Part of a small language model's weights: rotary positions.
Each number is 128 + 24 x the weight over the matrix's rms, rounded and kept within 0 to 255. Layers, rows and columns count from 0.

# layer 11 MLP up, 1728x320, rms 0.186, rows 1533-1549, columns 80-159
[[133 170 105 100  97 197 151 180 112 100 139 110 150 103  92 121 133 121 135 124 140 143 129 129 149 120 110 132 132 126 125 144 143 122  94 137 114  76 133 161 139 131 184 112 162 109  91 113 156 131 142 126 148 175 131 134 156 120 141 119 122 106 127 123 200 114 149 144 154 111 163 137 167 154 100 118  89 123 121 123]
 [137 125 120 125 133 138 130 112  59  95 138 132  84 162 128 122 117 163 108 159 129  85 122 144 157 142 105 141 128 142 109 125 131 148 124 149 112 157 132 122 125 122 135 130 146 141 130 101 121 171 127  87 146 119 104 124  99  97  99 142 107 106 112 124  94 103 169 106 136 132 137 130 139 118 125 165 124 134 127 119]
 [ 86 100 117 118 126  95 162 186 120  90 127 139 155  93 109 122 136 115 150 166 146 163 133 127 131 131 148 129 105 140 113 121 115 115 162 130 123 137 142 132 104 103 140 130 140 105 167 131 145 125 107 142 155 160 141 155 130 162 154 138 117 131 113 176 110 119 107 106 135 156  84 121 130 144 122 135 144  98 125 146]
 [106 125 121 137 122 142 139 118 179 153 148 118 151 100 120 169 136  80  74  82  90 158 147 135 104 149 128  98 125 123 144 135 129 123 147 155 146 106 130 140 155 145 118 154 103 123 132 105 122 125 118 121 167 104 148 144  89 158 175 118 123 129  97 128 128 162 104  91 160 116 174 148 104 140 144  98  94 115 125 131]
 [ 94 134 135 136 134 140 115 113 100 127 166 101  83 140  95 130 172 129 109 101 117 154 115 117 110 131 133 150  99 182 138 104 109 119 125 144  82 127 104 148 118 139 106 139 117 162 151 163  98 108 106  98 117 161 134 139 139 121 147 166 105 118 124 118 150  77 202 117 148 122 126 109 106 107 144 105 121 154 123 146]
 [162 125 181  93 106 158 160  95 114  97 139 126 124 168 143 108 129 140 189 138 117 141 101 108 146 146 128 145 124 159  97  94 133 112 101 132 157 126 140 120  95 132 152 109 139 126  83 114 116 115 158 133 120 102 125 186 164 119 129 123 145 141 117 149 130 138 140 112 112 111  76 145 123  92 153 135  69 126 161 175]
 [157 158 123 115 107 131 145 145 147 144 113 117 121 190 153  82 105  61  96  86 101 147 113 144 135 115 138 161 138 125  99 132 162 103 134 126 137  75 128 164 102 168 135 137 143 198 131 110 124 131 143 176 124 132 114 129 135 134 139 145 149 132 130 137  94 170 123 120  83 164 100 108  80 147 128 154 102 154 106 129]
 [132 155 182 142 124 139 124 157 133 104 120 108 131 110 115 135 152 135 126 128 129 141 123 112 138 145 140 148 117 121 119 129 168 120 104 146  94 118 145 113  95 153 148  94 115 114 120 125  83 157 129 138  77 115 142  53 115 134 144 116 127 108 160  95 135 179 119 139 133 106  80 150 132 147  95 115 104 149 111 128]
 [123 131 175 137 114 152 111 136 120  83 134 150 148 114 145 148 103 111 149  71 167 117 178 115 161 136 131 118 144 122 133 127 147 179 104 125 143 113 136 130 126 141 108 142 141 115 109 130 126  94 115 117 124 153 121 124  95 107 141 137 120 135 143 138  94 112 161 107 125  81 110 129 124 113 148 153 143 116 143 112]
 [ 90 145 120  94 123 124 143 159 139 145 161 151 144 103 139 117 138 128 222 100 137 128 115 150 128 144  91 129 147 113 134 136 170 129 137 123  63  78 116  99 139 110 108 159 158 118 161 148 116 120 119 142 111 118 151 147 145 135 130 144 161 142 150 114 114 116 155 146 144  99 102  96 161 159 114 110 124 129  79  83]
 [104 135 103 106 134 115  66 115 116 104 182 156 125 144 120 106 147 124 168 131 111 129 138 108 151 109 140  94 120 103 112 168 118  99  89  88 141 145 134  84 113 143 138 148 190 144 104 122 136 179 115  94 103 140 115 170 120 173 130 138 120 124 106 139 158 158  93 122 161 115 131 139  83 139 143 127 154 183  92 125]
 [117 192 159 144 140 152 108 161 135  92 132  88 169  61 110 177 141 108 125 162 153 159 115 129 155 150 120 123 129 153  98 148 131 143 133 114 112 134 131 146 150 147 133 107  77 110 156  91 131 104 131 166 116 193 113 132 100 111 105 129 128 127 141  89 121 132 119  80 107 137 138 122 134  76  99 154 142 118 116 113]
 [184 147  96 156 110 148 129 111 169 118 151 155 139  83 108 135 131 149 143 111 127 164 138 110 123 163 186 162 128 179 134 137 155 118  80 154  87 165 101 123 121 120 206 102 151 133 117 151 155 117 169 119 121 114 133 151 100 111 143 130 167 138 118 125  91 115 129 102 129 143 170 121 123 139 137 103 118 134 110 101]
 [127 157 127 171 122 145 127 155 157 114 155 125 122  99  87 117 150 101 112 120 110 112 111 127 148 161 111 152 115 148  94 129 164 106 180 114 118 157 110 145 132 137 136 159 152  87 134 109 144 124 169 129 119 110  88 143 181 112 148 114 136  94 100 127 155 124 104 147 129 170 163  91 133 165 157 147 127 181 163 147]
 [ 82 125 113 132 131  97  82  97 118 157 117 159 150 139 175 123 181 149 117 151 122 143 140 123 118 125 139 129 129 127 125 156 135 157 177 137  75 115 131  97 108 116  82 112  91 123 115 144  97 140 122 143  72 143 156 114 136 142 117 149 105 146 166 118 138 142 124 136 167 108 103 113 123 131 120 154  95 174 127 145]
 [118 141  93 163  82 111 142 113  87 173 133 114  90 156 174 165 140  92 131 170  88 150 135 127  90 105 155 123 128 166 110 108 129 141 115 180 179 143 139 152 103 108 106  79 116 163 113 102 140 177 129 105 159 137 126 172 172 137 115 150  88  86 149  88 174 123 160 117 123 189 137  86 117 149  69 129 119 164 129 110]
 [125 128 152 128 178 164 129 155 113 158 123 121 169 147 132 113 116 134 168 154  90 118  77 125 108 114 161 146 148 101 153 134 155 150 115 131 149 155 124 127 126  95 124 126 154 147 111 120 162 149 148 111 115 133 103 111  88 158  93 139 110 147 146 130 113 111 116 157 150 122 124 132 131 127 150 144 102 141  96 147]]